config.yaml
n_layer: 15
n_head: 2
norm_place: "pre"
norm_eps: 1e-05
positions: "rope"
attn_scale: 0.181
extras: ["paired heads", "gated attention", "exclusive self-attention", "value embeddings", "hashed n-gram embeddings", "short convolutions", "an embedding shortcut", "skips across layers", "capped logits"]
init_std_qkv: 0.039
init_std_o: 0.0
init_std_down: 0.0
lr_mult_down: 2.0
lr_head: 0.0112
warmup_steps: 0
final_lr_fraction: 0.05
dataset: "wikipedia_en"
Each number is 128 + 32 x the weight over its row's rms, rounded and kept within 0 to 255. Layers, rows and columns count from 0. The size above them is the row's rms in percent of the matrix's.

# layer 12 MLP up, 640x160, rms 0.161, rows 40-82, columns 0-79
size [108 109 108 100  99 102  96  98 108 101  97 120  97  98  97 102 108  96  98  96  92 100 102 103 102  99  92  95 104  96  85  93  98 112  97 100  95  96 103 109  91 115 102]
[[114 105  91 146 110  71  91 117  98 136 135 174 143  86 102 186 111 102 127 126 160 118 147 117 148 108 154 126  96 112  78  58 158 175 186 128 124 148 138 127 145 166 147 145 103 184 137 124 129 114 121 164 112 154 152 112 103 150 217 104  71 164  56  36 207 123 127 142 154 157 173 101 151 113 151 130  90 163 102 106]
 [139 171 111 121 132  82 134 102  91  91 163 125 183 114 128 123 121 114 120 137 188  84 160  93  96 225  91 111 140 120  98 186 120 112 114 165  88 157 174 107 156 140 132 110  84 135 122 108 136 151 155 164 102 124 143 104 152 121  71 149 126 125  95 136  95  80 151 107  94 132 111 112 167 113 132 176 137 176  83 104]
 [140 152  90  77 103  80 157  66 161 202 129  82 113 177 137 106 127 128 174 151 127 131 107 138 110  96 145 198 151 138 167 127 113 170 168 105 153 116 117  96 140  99  78 128 125 118 154 127  89  86 156  89 109 177 141 102 120 131 157 110 130 121 100 113  97 146 137  92 138 133 102  54 116 203 122 116 127 131  95  73]
 [ 93 108 147 113 200 148 104 119 132 153 154 168 107 118 151 101 185 142 128 147 117 178 143 169  94 152  84 194 136 142 110 110 186 105  74 133  63 101 170 119 142 127 148 125 122 139 137 129 152 132 141  73 116 142 126 174  93  98 129 178 130 125 135 207 138 110 172 171  91 174 190 136 118  85 146 168 141 105 196  93]
 [135  98 110 132 183 155 185 139 124 148 110 154 156 164 136 118 145 221 104 138 124 141 110 117 158 138 114 150 151 143 148 129 199  99 136 102 118 178 115 177 164  97 129 126 150 111 153 190 104  90 173  52 115 128 139 170 158 111 127 119 166 118 125 155 145 125 138 157 185  94 169 136 113  88 117  97 192 114 158 119]
 [103 134 142  84 149 114 136 109 118 167 168 102 196 118 103 110 112 159 122 112 188 142 110  64  94 122 114 162 123 148 170 128 123 122  92 202 129 196 104 136 133 103 227 161  67 148 173 122 170  94 124 120  93 119 105 153 114  85 124 142  90 118  63 128 176 193  91 114 151 114 161 140 102 102 123 133 165 138  73 108]
 [105 140 120 143 181 130 109 163 137 188 120 175 149 177 132  92  58 178 112  83 101 101 104  98 179 104 100  81  94 140 120 139 168 101 148 133 103 136 179 106 144 147 151 172 124  90 161 146 127 163 110 135 155 148  87 125  75 143 129  67 136 197 195 149 133 136 111 173 123  92 187 108  54 131 113  85 140  98 166 166]
 [148  80 125  95 189 106 119 164 155 140 176 155 122 143  83 174 133 107 116 142 127 104 143 125 149 131 147 115 163  91 156 114 116  99 181 109 150 132 110 166 174 137 169 113 140 147 147 109 157 164 185 169  99 147 125 134 127  95 171  50 113 136  88 107  87  84 171 174 120 148 108 150 125  67  97 111  76  50 140 109]
 [ 96 167 120 130 114 116  70  76 150 168  96 121 117 113 166 120 122 165  96 149 149 154 188 120 141 100 160 120 124 140  71 120 107 182  75 139 160 180 130 127 109  94 116  76 125 108 119 127 133  65 108 147 150 160 180 131 163  89 232 127 176 153 140 108  92 156 117 147  69 147 100  73  95 161 186  53 153  76 181  72]
 [126 190 107 113  79 115 133 121  91  83 131  87  86 100 100 132 118 190 101 159 119 102 116 139 148 149  81 125 152 148  82 125 156 119  78  82 150 136 174 137  56  44  96 106 103 122 133 139 134 145  60 126  73 150  99 113 167 174 139 117 186 125 149 125 105 119 135 165 139  95  75 109 165  82 117 128 143 140 188 100]
 [152  70  97 117 135 153 166 108 151 145 147 213 154  86 161 100 115 146 148 104 126 153  88 177 101 123 191  98 140  92 205 149 120 162 112 106 168 149 138  72  75 122 169 178 123 111 115 134 148 172 172 108 154 147  88 180 128  69 139 122 126 151  88 137 112 107 120 170  65 162 130 112  93 130 113 108 129 143 118 131]
 [ 82 160 193 125 144  75 130  89 148 148 115 134 128 131 169 128 141 174 120 112  79 123 101 141 103  93 181  93 106 153 126 109 113 114 122 149 121 146 104 134 145  57 108 124 132 139 176 175 134 155 134  92 143 137 158 102 123 129 111 144  98 134 117 168 150 157 133 138 216 103 139 127 146 118 152 172 130 119 115 139]
 [117 122 153 108 119 177 143 149  84 156  81 139 147 105 109 169 171 138 118  87 153 152 121 105 176 111 167 201  72 157  80 114  70 116 125 130 133 102 157 106 103 118 127 110 183 150 155  80  61  72 144  59 130 136  81 129 161  90 133  89 100  97 138 170 153  68 119 133 103 131 107 155  79 130 127 102 154 121 188 127]
 [170 150  97 144 137  95 201 154 124 154  69 146 119  99 114 152 115 232 169 153 121 145 116 124 100  39 137 132 139  93 186 103 166 137 152  72 103 151  77  97 209 135 157 143 124 154 118 117  78  98 138 191 112 116 138 147 115 115  73 134 132 145 108 168 155 121 135 118 114 102 203 147 195 106 176 118 104 137 101  82]
 [107 133 138 141 127 147  93 170 100 166 118 133  67 143  80 121 140  92  85  98 161 150 141 133 110 130 159 144 144 122 118 129 125 111  78 159 125 108 115 167 166 142 137 154 162 205  86 207 134 151 158  81  79 144 128 124 166 106 175 135 133 131 120 124 130 185 110 126 142  86 146 119 118 128  50 116 167 149  99  83]
 [ 75  93 138 164 173 106  91 146 107 200 103 153 154 123 116 182  95 127 152 157 116  74 115 112 185  98 153 108 140 156 154 119 153 122 113 107 123 126 130  94 147 170 115 123 115  67 149 101 135 139 167 124 128 157 114 124 128 109 147 132 118  86 103  69  87  82 128 108 129 112  73 103 112 134 152 129 150 106 140 106]
 [127 106 141 141  99  74 106 155 146 162 184 197 181 147 160 101 159  81 143 127 109 101 154 126 176 156  84 102 113 123  83  84 111 161 113  45  92 126 141 147 123 125 136  91 164  84 148 109  95 176 149 178 157 126 179  91 101  64 129 162 119 104 142 165 163 108 107 145 155 127 158  60 132 113 159  91  97 113 141 169]
 [169 133  78 160 140  89  94 119  78 109 102  95  92  80 109  82 115  58 125  75  73 169  50 144 178 138 148 172 139 156 148  75 173 139  99 113 108  86 155 122 129  42 101 108  87 130 114 162 139 145  80 125 130  93 117  97 113 124 115 121 113 110 135 116 110 110 123 111  86 117  96  95  83 172 131  92 159 122 147 101]
 [105 121 101 164 174 139 129  95 156 160 112 144 140 157 137 107 106 120  82 123 150 149 106 146 119  84 160 191 129  48 140 107 155 110 119 124 100 149 122 144 128 138 183 140 137 112 171  98 111  83 133  96  89 172  68 110 106  94 153 163  77  90 108  59 145 139 158  99 161 138 125 174  82 127 168 153 193 101 142 144]
 [133 134 106 128 153 122 131 128 154  97 158 110 129 102 184 122 157 115 103 100 119  76 149 120 125 129  82 123 128 109  76 110 114 147 154 126 156 177 132 155 103 122 126 140 105 161 136 101 159 147  96 135 112  80 106 111 156 160  72  96 100 146 102 158 142 149 130 164 120  83 112 132 204  91 152 107  80 112 101 120]
 [160  67 109  74 151 100 177 166 112 103 157 175 135 136 147 170 136 143 170 105 123 165  77 123 175 112 129 124 138  70 142 125  75 126 110 143 169 114 109 149  67  90 139 181 117 132 122 117 113 121 161 174 158 116 150  98 108  72 146 124 144  98 117  79 100 145 153 108 150 158 118 131 184 158 181 100 109  36 129  87]
 [ 97 116 166 111 162 149 117 111 102 152 103  91 109 108 117 170 124 123 105 161 123 154  87 156 115 114 136  79 109 159 116 111 167 143 143  81  91  28 158 148 148 113  74 125 167  87 128 125 195 138 154 147  53  81 186 127 122  96 108  95 135 120 104 112 128 153 133 137 145 124 187 171 170 180 118 182 154 101  76  61]
 [141  94 159 137 169  94 123  95  96 143 160 160  96 102 145 118 129 132 114 115 191 133 149 149 144 105  82  72 149 159 101 109 129 173 109 175  89  99 119  95 107 117 134  66 133 112 173 148 139 133  83 126 132 118 114  81 104 129 111 125 119 133  77  81 128 173 138 121 116  86 143 150  97 121 105  79 114 119 120 145]
 [132  50 166 118  95 170 128 139  72  95  93 179  87  87 130 164  95 154 176 126 149 115  50 110  89 145 130 153  98 153 142  89 115 152 151 149 131 147 121  85 157 171 167 124 148 100 131 176 114  95 182 132 154 157 157 134 192 142 130  91 109 116 169  69 133 110  94 105 105 116 143 121 117  78 133 144 181 142 164 113]
 [147 159 140 142  81  69 173 146 118 124 173 114  95 119 100 124 136 125 155 164 133 131 115  81 105 166  85 175 172 125 136  88 139  88  98 132 125 103 102 134 150 112 112 154 134 136  79  98 100  58 126 100 148 120 195  59 188 127 112 141 129 113  94 160 153 139  84  64 110 110 130 106 137  73 152 137 123 117 136 181]
 [ 73 170 135 134 133  95 104 103  89 165 140  39 156 113 158  81 151 142 199 106 176  97 102 152  93 121 137 133  94  87 171 132 163 118 126  47 167 172 125  86 146  68 135  44 160 130 100 143 126 156 176 155 120 121 144 128 151 130 130 179  71 107 108 130 111 136 157  94  65 166 208 153 114 138  88 114 125 140 135 123]
 [ 88  74 104  78 136 144 156  97 118 126  91 127 174 125 120  83 141  92 189 139 140 125 158 123 155 168 155  67 198 186 139 166 130 114 149  89 150  99 131 107 133  98 121 159 155  71 110  96  84 143 167 179 149 102 154 171 124 146 157 137 138 156  83 123  82 128 142 135 125  86  86 195 147 109 126 129 111 123  95 112]
 [ 87 165 127 101 154  99  68 158 122 127 135 118 123  52 160 168 129 121 150 150 114  60 176 115 157  75 109 147 173 137 143  87  77 148 126 142  61 119 115 113  89  86 151 182 203 173 112 157 172 140 172 130 134  73 170 140 136 140 102 175 151 118  84  75 140 111 164 138  85 133 139  75 100 137 162  98 107 154 150 183]
 [185 132  98 201 127 128 105 133  94 127 124 118  63 113 123 102 149 134 103 186 180 149 148 196  26 172 137 171 125 161 129 102 142 110 108  97  91 147 162 145 108 181 127 158 150 150 160 111 132 151  41 123 133 136 111 159 143  85 106 120 138 156 111 139 150  99 101 160 148 119 129 161 171 127  99 141 139 139  56 126]
 [137 173 124 163 100 125 143 148 144 139 114 111 139 177  97 180 157 131 116 116 116 139 125 100 127  64 127 158 172 186  98 116 168 200 111 159  83 130 151 120  75 132  92 161 101  98 181  72 119 173  68 197 180  69 159 118 104 138 133 119  88 184 183 128 143 121 109 103 111  94 115  87  85 157 145  98 127 115 121  87]
 [ 99  74 151  47 136 128 151 102 111 113 115  92 138 164  95  97 126 129 152  91  99 134 157 176 143 129 160 125 146 109 131 182 147 106  75  95 178 170  95 123 100 120 221 197  94 126 104  94 177  97 129 112 118  94 134 136 122 122 168 108  56 166 130 113 115 177  74 122  71 150  94  31  72  49 152 184 122  88 103 120]
 [124  99 183 105 145  92 123 141 146 182 134 154 115 151  98  91 142 152  85 118 124 160 123 191 133 161  77 176 125  89 129  78 106 122 112 146 175  66 136 115  88 163 136 140 143 152  70  86  96 130 120 154 116 138 107 117 123 114 194 152 106 174 119 171 176 129 109 150  93 106 102 101 110 154 141  85 141  74 117 131]
 [141 165 136  82 191 136 153 132 127 107 151 138 101 154  83 124  76  71 188 127 120 177 129 122 109 144 130 105 127 126 145 113 132 161 100 114 145 129 127 162 160 132 101 180 152 159 137 151 106 136  68 112 156 169  91 168 135 118  99  90  86 130 113 126 142 132  81 131 148 161 122 132 114  62 114  63 184 111  95  93]
 [145  59 152 139  88 133 120 121 123 133 134 114  90 141 202 113 143 101 152 155 134 118 145 143 166 136 145 159  98 106 105 117 128 100 157  91 123 144 121 101 107 101 147  92 159 158  86 142  72  94 156 133 122 144  67 167 123 104 154 131 135 105 139 136  55 129 104 181  50 138  97 124 111 109 179 112  68 102 161 130]
 [135 132 134 163 162 154 137 123 110 163 140 101 203 122 156 157 133 127  67  95 126 125 133 102 120 139 137 146  90 146 135  96 128 115 153 164 214  84 132 159 171 101 156 109 145 154  79 130 113 122 137 144 113 127 109 146 110 136 131 101 177 124 166 122 127 202 187 116 105 119 152 171  66 119 173 137 121  92 147 172]
 [122 136 148  91 133 112 111  59 193 134 190 186  83  86 153 186 130 113 148  70 166 114 148 117 149  94 123 129  98 103 134 123 148 120 154  67 168 108 155 195 150 172 150 149 170 129 144  90  83 124 144 163 113 104 110 144 163 142 205 150 176 147 132 105 140 118 150  97 111 106  90 165 110 116 153  95 136  58 110 127]
 [127 131 146 147 141 185 152 139 166 148 136 137 186 119 124 104 134 134 149 103  88 138 142 122 134  99  96 160 148 107 140 151 127 143 143 110 122  94 198 142  96  68  71 188  85  70 129 106 161 160 159 127  67 124 105  86  90 153  94 113 154  99 101 121 190 137  85 122 166 127 164 191 157 116 104  77 163 186  96 134]
 [203  85  76 142 125 113 153 111 168 102 177 124 132  68 173 139 119 125 102 205 121 131 157 119 135 158 154  88 149  88 153 129 175  94 126 155 110 104 172 128 143  37 147 131 166 141 167 133 147 133 105 118 136 123 142 144 109  98  82 144  48 192 147 114 144 127 127 136 134  69 143 139 124 173 133 130  96 141 109 131]
 [128 191 157  61 115  85 108 103  94 143 146 131 179  85 136 133 127 178 157 159 110  91 175 122 121 105 179 107  73 157  65 131 173 132 144 185  74 112 127  98 141 125 139 127 109  41 100 129 120 142 122 152 146 138 103 159 117 135  89 162 138 131 108  97 128  90 108 104 141 161 105  75 162 138 140 164 150 120 168 135]
 [ 95  97 112  84 164 140 147  69  40 126 104 103 107 114 153 117  88 121 125  96 136 149  83 113 141 112  90  44 124 144  95 105 108 140 136 196  97 132 130 131 151  95 135 143 103 111 106  98 137 135 153  88  95 138 132  86 144 151  83 156 114 134  73 172 101 139 120  64 141 110 135  93  90  89  88 140 147 138 141 113]
 [121 120  80 129 115 182 162 107 155 108 159 129  78 122  96  90 153  97 129 170 116 106 139 109 158 121 129 132 115 114  81 144 136 165 110 134  86 113 139 111 124 107 114  98 104  92  91  96 123  98  98 188  88 175 146  85 102 125  70 176 116 129 136 121  40 220 187 143 134 139 129  91 149 107 120 141 137 186 149 120]
 [115 149 150 154 139 182  91 126  74  69 143 118 120 107 110 183 163 171 147 119 150  92 117  93 132  49 126 141 103 137 150  69 125  99 101 128  93 107 106 117 119 131  99 132 113 127 194 131 166 143  96  44 103 117  73 102 106 114 171 137 131 102 136 118 151 138 131 137 102 132 107  97 124  51  70 116  66  74 115 132]
 [ 74 166 143 194 114 121  67 102  98 121 151 118 164 181 145 117 163  88 141 113 137  99 139 163 129  88 154  99 127 188 111 107  90 103 147 128 116 142 116 100  87 140 142 141 157 134 197 139  87 121  97 125 101 151 107 143 123  94 170 186 163 139 132 136 103 236 131 109  98 143 109 132 163 151 121 164 152 125 116 103]]
# layer 12 MLP down (transposed), 640x160, rms 0.16, rows 40-81, columns 0-79
size [ 96  98 100  96 111  98 104  98 110 102  93 126 100  83 103  96 107  89 101 105  95  98 104  98 102 100  92  89 109  93  86  92 104 100  97 106 107  99  90 103  95 109]
[[127  71 154 144 114 167 150 150 127 190 114 121 139 109 116 177 119  88  99 125 112 151  97 220 153 171 108 111 147  92 111  86 158  97 112 129 175 141  85 155 112 104 159 181  81 112 133  75 221 131 120 142  90 119 149 161 116 113 113 119 141 164  98  82 136 128 143  91 107 164 111 122  91 108  77 195 111 208  71 184]
 [144 187 105 177 101  70  71 114 154 120  86 173 154 131 138 162 128 125 174 129  84 170 150 114 121 161  75 151  77 124 155 142 137 160 182 114  98 171 152 137 178  97 142 118 111 153 107 157 140 109 134 175 156 123  92  85 168 145 122 171 130 200 111 106 147 136 163 106 164 201 116 157 129  70 111 134  85 140 122 118]
 [ 94 150  91 145 107  99 101 205 173 112 111  89  96 132 119 144 124 126 142 148 138 155 175 181 172 132 145 169 117 118 133 178 167 129 164  95  99 128 102 121 163 101 126 106 127 127  54  93 117 125 151 157 153 140 130 127 111  77 144 155 167 180 153  79 142 148 112 161  89 192 111 141 118 102 151  72 151 143 127 146]
 [161 140 176 107 105 136  86  68 168 139 126 151  79 129 145 125  64  93 130 117 179 135 158  94 183 195 101 152 129 120 154 161 111 140 146  88 127  81 122 172 129 144 132 104 138 200 147  89 135 170  94 106  89 121 117 151 134 151  80 133 126 187 186 149 115 187 117 131 121 154 186 145 149 123 179 130 101  82 146 102]
 [107 123 154  68 176 107 101 123 124  97  95 116 132 149 102  68  96 117 122  95 116 106 115 185 128 136  54 137 114 120 123 197 108 110 146 184 160 133 168 155 143 147 138  83 138 194 101 170 139 130 136  91 186 116  97 116 146 151  90 179 135 130 125  69  57  89 218  99 176 130 131 166 160 150 100 120 119 135  66 158]
 [108 117 115 110 128 106 164 150 103 126 171  91 237 126  90 130 105 136 109 135 219 124 120 102 117  88  94 160 110  92 125 156 151 156 114  97 129 130 149 115 122 136 105 137 132 119 236 139 126 130  96 198 158 200 138 136  81 122 101 168 104 159  96 119 125 157 105  79 180 201 163 178 120  77 101 143 117 178  96 144]
 [131 154  66 176 142 119 191 115 140 142 114 117 167 159 134  93 147 119  69 134 129 134 155 135 171 125 144  84 139 115 136 212 132 101  84 118 164  77  98 202 147 161 141 126 173 129  67  89 128 180 159 126 128 142 150 104 134  74 168  79 110  75 110  97 160  82 180 119 131 136 113 101 142 142 199  85 163 153 127  74]
 [135 143 161 105 133  89 117  98  74 184 124 116 145 104 103 207  76 116 113 107 113  63 158 131 177 138 120 102 128 113  90 184 121 130 119  96 102  66 192 138 144  94 118 158  99 152  98 104 121  77 169 136 162 121 115 103 114 160 157 160 171  45  72 160 152 137 189 118  84 156 126 119 174 147 140 157 146  83 118 132]
 [143 156 151 174 167 146 131 146 100 109  82 150  88 126 135  82 110 134 138  93  63 127 125 171 134  97 113 115 116  91  35 136 120 201 185 128 162 142 117  95 110 153 124 111 125 127 122 123  86  94 108 133 105 132 122 175 139  92 152 107 160 179 138 183 142 117 183 108 160 149 108 140 101 158 113  91 117 147 191 154]
 [122 144 171 122 127  97 121 132 166 106  59 160  84  59  96 107 155 140 108  98 103 141 106 122 151 126 101 191 136 130 104 165 148 160 171 104 190 144 127 172 104 118 204 125  83 127 187 146 105  84  63 184 124 114 150 160  67  92 129 107 109 142  78 139 103 145 131 153 139 178  97 102 162 106 103  41 156 137 107 119]
 [ 77  97 122 194 160 122 142 111 131 131 140 119 183 179  94 152 111 134 120 115 121 126 113 108 145  86 131 102  88 140 124 197 159  83 198 141 126 128 103 128 143 116 162 131  73 152 169  75  94 113  89 131  99 191 136 154 109 106 140 157 145 191 152 141 142 166 207 142 151 125 112 167 180 173 102 132  99 111 104 124]
 [100 132 107  54 113 125 131  53 138 137 110 155 178  91 184  63 100 130 134 164  74 111 127 175 113 102 155  92 202 139 124 137 111 131 113 181 120 142 102 116 148 103 133  70 139 113 113 167  71 170 106 126 163 105 140 114 124  95 125 178  84 121 121 161 114  74 138  80 197 171 146 158 133 173 102 132 103 161  87 124]
 [141 155 113  99 152 185  91 175 135 130 112 145  96 135 184  76 101 163 110  92 134 139 169 125 105 101 152  41 144  99 123 183 120 141 124 185  53  91  93 109 121  94 100 104  94 120  88 130 106 122 106 169 146 129  96 146  99 129  82 149 115  95 149 169 132 186 160 102 152 195 104 129 120 112 126  81 158 150 107 129]
 [ 64 127 104 143 175  79 144 147 154 134 107  97 201  64 132 183 137 163 161 136 114 138 226 114 100  80 129 122 165  99  83 164 145 137 105  91 160 149 123 119 138 223 204 106 175 114 157 142 107  88  95 127 134 124 140 134 188 102 102  98 108 194 157 173 124 144  85 182 159 116 131 111 142 150 139 101  78 128 100 130]
 [134 132  85  98 140 155  81 182 132 185 150 109  93 123 160 193 130 124 142  91 131 124 155 146 138  97 136 143 149 129 130 189 106 133 170 118 134 143 133 131 115 172 120 121 127  93  84 144 153 140 140  86  73 114  90 118 175 118 144 103 109 124  55 111 193 159 108 125 154 112  95 170 117 141  71 151 151 114  65  93]
 [165 169 161 110  93 205 127  98 182  87 125 151 111 208 170  93  95 137 162 146 131  30 121 105 144  96 130 156 140 132  88  44  78 132 136 117 125 125 103 166 107 146  99 117 177  96 121  88 171 130 184 122 118 155  94 121 206 155 104 103 136  59  76 101 115 147 156 111 110 109  77 132 112 129 127  99  80 123 160 157]
 [130  80 117 110 128 128  84 131 176 132 124 103 125 105 189 153 113 104  75 116 112 117 158  82 135 116  68 178 128 138  89  83 133 116 146 150 129 161 128 175 130 148 175 151 120 119 156 124 130  91 157 172 160 148 100 127 131 178 173 118  83 113 171  97  91 158 171  99  99  53 136 152  99 136 161 114 172 104 108  46]
 [148 139 160 150  70 101 169  52 125 119 138 115 117 151 124 184 152  87 133 103 130 175 140  62 172 110 112 158 168 151  99 100 138 107 121  60 123 105  89 154 106  85  96 105 125 104 116 168 170 147  92 100 145 134 148 147 103 158 141 140 101 141 169 113 127 155 151 145  91 181 127 169  72 234  95 182 131 114 110 146]
 [156 162  92 226 103 120 184 119 165 117 148 124 121  72 175 109 109 172 126 107 123 156 143  86 136  82 121 135  99 155  86 251 123 128 124 132 137 117  80 119 136 110 108  82  80 218 111 125  82 199 121 150 110 176 113 119 144 148 169 107 129 161  94 119 145 126  97 119 161 163 136 120 106 174 108 111 107 164 145 141]
 [ 94 147  95 201 137  60  94 155 140 111 107 118 134 121 134 107 116 127 159 129 143 144  99 161 223 163 136 165 149 105 108 137 135 135 139 119 138  62 115  70 116 158 163 137 113 101 123 160 165 178  83 183 102  76 138 117 116 108 193 155 123 120 155  53 156 126 126  97  56  87 142  94 121 143 120 153  95 114 153 139]
 [144 141 143 104 145 140 121 137 151 148  58 117 150 110 111 159 115 147 150 143  85 194  82 105 147 162 100 123 145 132  83 182 140 114 156 125 122  95  68 173 131 135 134 103 127 161 121 144  87 197 137 187 152 184 127 120  93  76 138  72 135 115  73 108 138 170  96 120 110 100 133 142 154 147 156 127 159 130  79  94]
 [112 128 138 147 104  64 145 153 126  42 139 152 137 140  82 129 121 146 149 133 128 140 151 100 172 156 158  87 166 146 118 169 138 124  68 151  84 218 134 141 115 188 126  87 191 141 134 171 165  94 190 147 124 156 102 104  86 167 112 212  80 153 128 141 134 138 109 143 187 125 102  80  57 110 122 153 120 106 121  85]
 [121 135 203 154  67 144  96 193  57 179 155 131 130 146 139 101 151 139  76 105 123 174 164  98  91 121 116 134  93 153  83 127 154 145 143 158 110 128  93 162 147 146 136 135 153 122 139 123  91  59 137  94  97  66 162 131 122 161 149 154 132 176  83 105 105 187 144 140 125 128  98 115 131  93 104 141 220 173  39  94]
 [143 125 100 146 102 161 132 164  95 130 123 158 115 108 134 167 170 101 113 102 148 131 103  78  47  92 110 128 145 148 186 164 201  77 146 133 168 151 117 114 124 114 135  80 102 151 135 141  77  75 160 145 129 121 119 154 136 145 119 171  97 188 159  88 137 170 111  85 205 160 116  96  74 116  65 122 131 140 144 175]
 [ 99 162 137 168 117 123 154 140 159  99  75  94  63  74 126 103 121 179 157 118  81 167 139 164 115 122 169 131 149  85 157 113 109 101  94 162 138 125 142 118 163 144 122 109 139  85 135 164 138 171 215  49 138 104  68 104 123 112 141 154 167  93 131  76 145  87 132 126  88 159 163 163 140 165 111 135 103 132 142 147]
 [136 140 170 160 119 152 124  87 126 145 168  73 192 139  95 159 116 146  83 122 185 136 184 133  63 125 168 191 112 164 153  95 173 137 122 140 140 131 134 137 106 128  78  83 161 159 135 125  64 186 127 134 134 168 178  99 128 152 154 118  97  76 102 100 128 169 213 187  97 115 199 113 115 137 128 168 102 129 153 112]
 [ 87 110 104 116 210 117 119  79 153 132 136  98 119 168  86 107 178 116 127  61 120 155 184 126  42 160 151 134 128 180 107 215  74  62 127  99 107 136 135  89 104  72 130 145 114 114 129 109 143 139 140 146 113 117 154 138 166 143  70 142 169 114 141 147 112 125 240 105 138 122 130 111 114 103  98 107 141 113 169  91]
 [ 95 144 138 144 176 179 127 143 145 156 131 183 160  98 127 231 115 172 107 152 104 110 162 166 153 155 116 126 165  94  89 144 150 152 169 129 143 156 148 148 142  86 101 173 159 131 156  99 177 119 141 146 121  72 128 180 122 132 178 111 140 133  66 169  93 112  92 172 101 166 101 210  97 140 185 143  91 150  91 143]
 [141 105 122 137  91 150 160 113  92  85 125  94 162 170 121  70 156  99 164 115  70 189  64 158 140 146 149 159 154 151  80 148 160 110 221 142 113 172 182 126  90  94  65  93 135 130 174  88 122 121  99 115  68 111 174 171 161 108 135 115  84 134 110 119 122 115 113 132 118  98 160 186  91 147 164 123  96 212  86  99]
 [125 104  80 174  91 144  95 156 134  88 152 128 143 178 189 255 131 133 114  95  91  28 102  97  90 154 134  98 116 163 119 198  65 135 172 164 125  82 106 136 153 189 136 145 143 145  93 129 121 154 113 135 126 166  93 150 118 165 124 124  86 129 151 102 145 143 129  96  91 110 150 112 171 124 117 141 117 155 111 130]
 [114 130  74  72 115 106 152 121 111 128 100 133 144 150  90 155  93 114  87 136 111 134 180 157 136 120 110 126 126 105 120 231 114  42 106  98  79 117 152 108  70 112 186 157 171 140 111 148 145 133 135 170 112  70 127 122 173 143  77 130 142 145 154 110 123 151 158 123 102 111 153 104  96 162 155 109 131  96 138 123]
 [172 177 117 127 142 139 140 167 106 124 151 113 116  99 149  89 178 199 127 103 147 102 159 146 165 159  93 114 115  52 125 149 121 101 108 151 133 130  86  88 132 145 166 139 117 145 108  86 211 152 158 122 143 114 113 150 125 113 177  86 100 138 111  79 142 132 134 167 108 124 163 115 151 189  98 105 128 142 149 100]
 [ 81 119 175 115 126 132 101  96  96 117 163 126 127 134 157 137 156 113 137  94 130  93 106  77  81 172  91  61 132 156 107 145 157 162 168  91 135 135 135  87 118  88 145  91 141 117 123 146 115 163  36  86 109 144 181 166 132 161 126 110 107  95 127 139 143  86 110  98  70 146 108  41 131 135 124 123 156 113 122 105]
 [135  99 153  99  87 130 110  80 170 102 145  90 204  67 124 155  90 113  87 154 160 152 136 166 136 154 155 130 122  82 114 176 152  80  92  88  83 146 150  90 187 120 192 151 171 136  63 141  97  93 133  66 151 192 124 189 108 127 132  99 125 164 153 151 121  41 127 117  96 150 125 120  76 132 154 153 132  83 165 136]
 [179 120  92 108 117 158 134  88 133 131 134 155 133 129 112 158  99 101  95 144 131 125 121  89 137 213 120 160 127 109 122  82  92  69 116 144 162  72 110 113 109  99 148 102 156 152 101  90 166 154 183 157 158  68  76 192  95 146 104 118 149 155 113 119 159 147  93 115 112  96 157  76 178 135 118 143 189 130 121  61]
 [112 150 159 148 147 120  78 131 133 182 170 124 111 129 178 114 153 164 101  95 132 111 120  95  88  81 126 100 112 125 122  82  94 122 120 136 174 101 179 152  88 181 123 128 145 142 141 110 139 124 122 175 185 145 121  34 107 154 172 152 128  99 149 148 160 119 175  99 124 100 101 124 128 144 159 117 143 153 176 130]
 [ 92 149 166 173 119 106 149 149 138  95 164  75 119 134 145  39 105 157 136 147 125 166 171 165  95  91 145 111 120 119 162 131 132 100 145 112  95 160 174 106  83 142 163  98 129 129 165 115 129 102 157  95 103  82 192 100  78 145 113 136 153 181  63 169 100 106 228 160 119 156 110 143 124 139 184 187 149 120 126  99]
 [101 113 158 139  55 169 123 148 139 144  98 142 135 100 140 110 170 111  68 136 140  54  96 145 152 159 126 135 130 180  74 143  87 153 118 134 132 104  64 155 135 147 102 101  92 154 142 140  76 121 106 181 168 173 113 107 104 127 129 158 118 131  91 123 113 106 141 132  97 178 105 129 166 119 158 225 147 130  95 143]
 [146 125  65 177 149 115 148 143 117 185 131 133 149 124 129 215 127 250 127 143 146 108  82 202 154 131 133 156 152 114 122 167 131 111 186 159 153 140 135 117 114 141 143 204 115 176 180 131  91 119  69 115  71 103 115 150 141 101 103 147 114 166 109 119 199 149 134 204 157  60 157 160 175 148  93 131 159  94  83  92]
 [ 98 121 185 168 145 126 124  93  78 116 176 139 146 120 105 136 130 154 128 111  99 136 144 179 144 115 119 148 144 137  94 135 184 170 180 120 105 162 132 134 104 104 146 143  92 121 119 112 117  88  73  65  88 118 217 131 137 145  86 139 161 149  98 139 154  73 114 134 150  97 122 116  96  80 129 146 202 162 143  93]
 [127 133 114 107 141 126  87 191 106 109  66 159 126  79 198 138 126 194 164  68 177 158  93 209  99 140 128 132 162 128 131 145 101 146 157  91 133 131 110 133 121 105  86 206 157 140  98 147 114 118 172  98 178  73  96 165 161 147 133 169 119 144 133  81 152  51 167 127 171  89 134 135 105 156 111 141 125 152 116 128]
 [114 168  67 132 111 109 120 126 109 145 162 112 119 137 121 117  81 142 104 112 124 141 177 121 157 116 139 182 131 125 102 130 134 144  86 132 189 157 118 140  93 116 126 121 124 105 107  89 124 175 172  95  93  96  88  87 155 141 147 130 170 197 131 138 118 102 155  88  97 152  86 175 105 133 119 110 146 119 132 123]]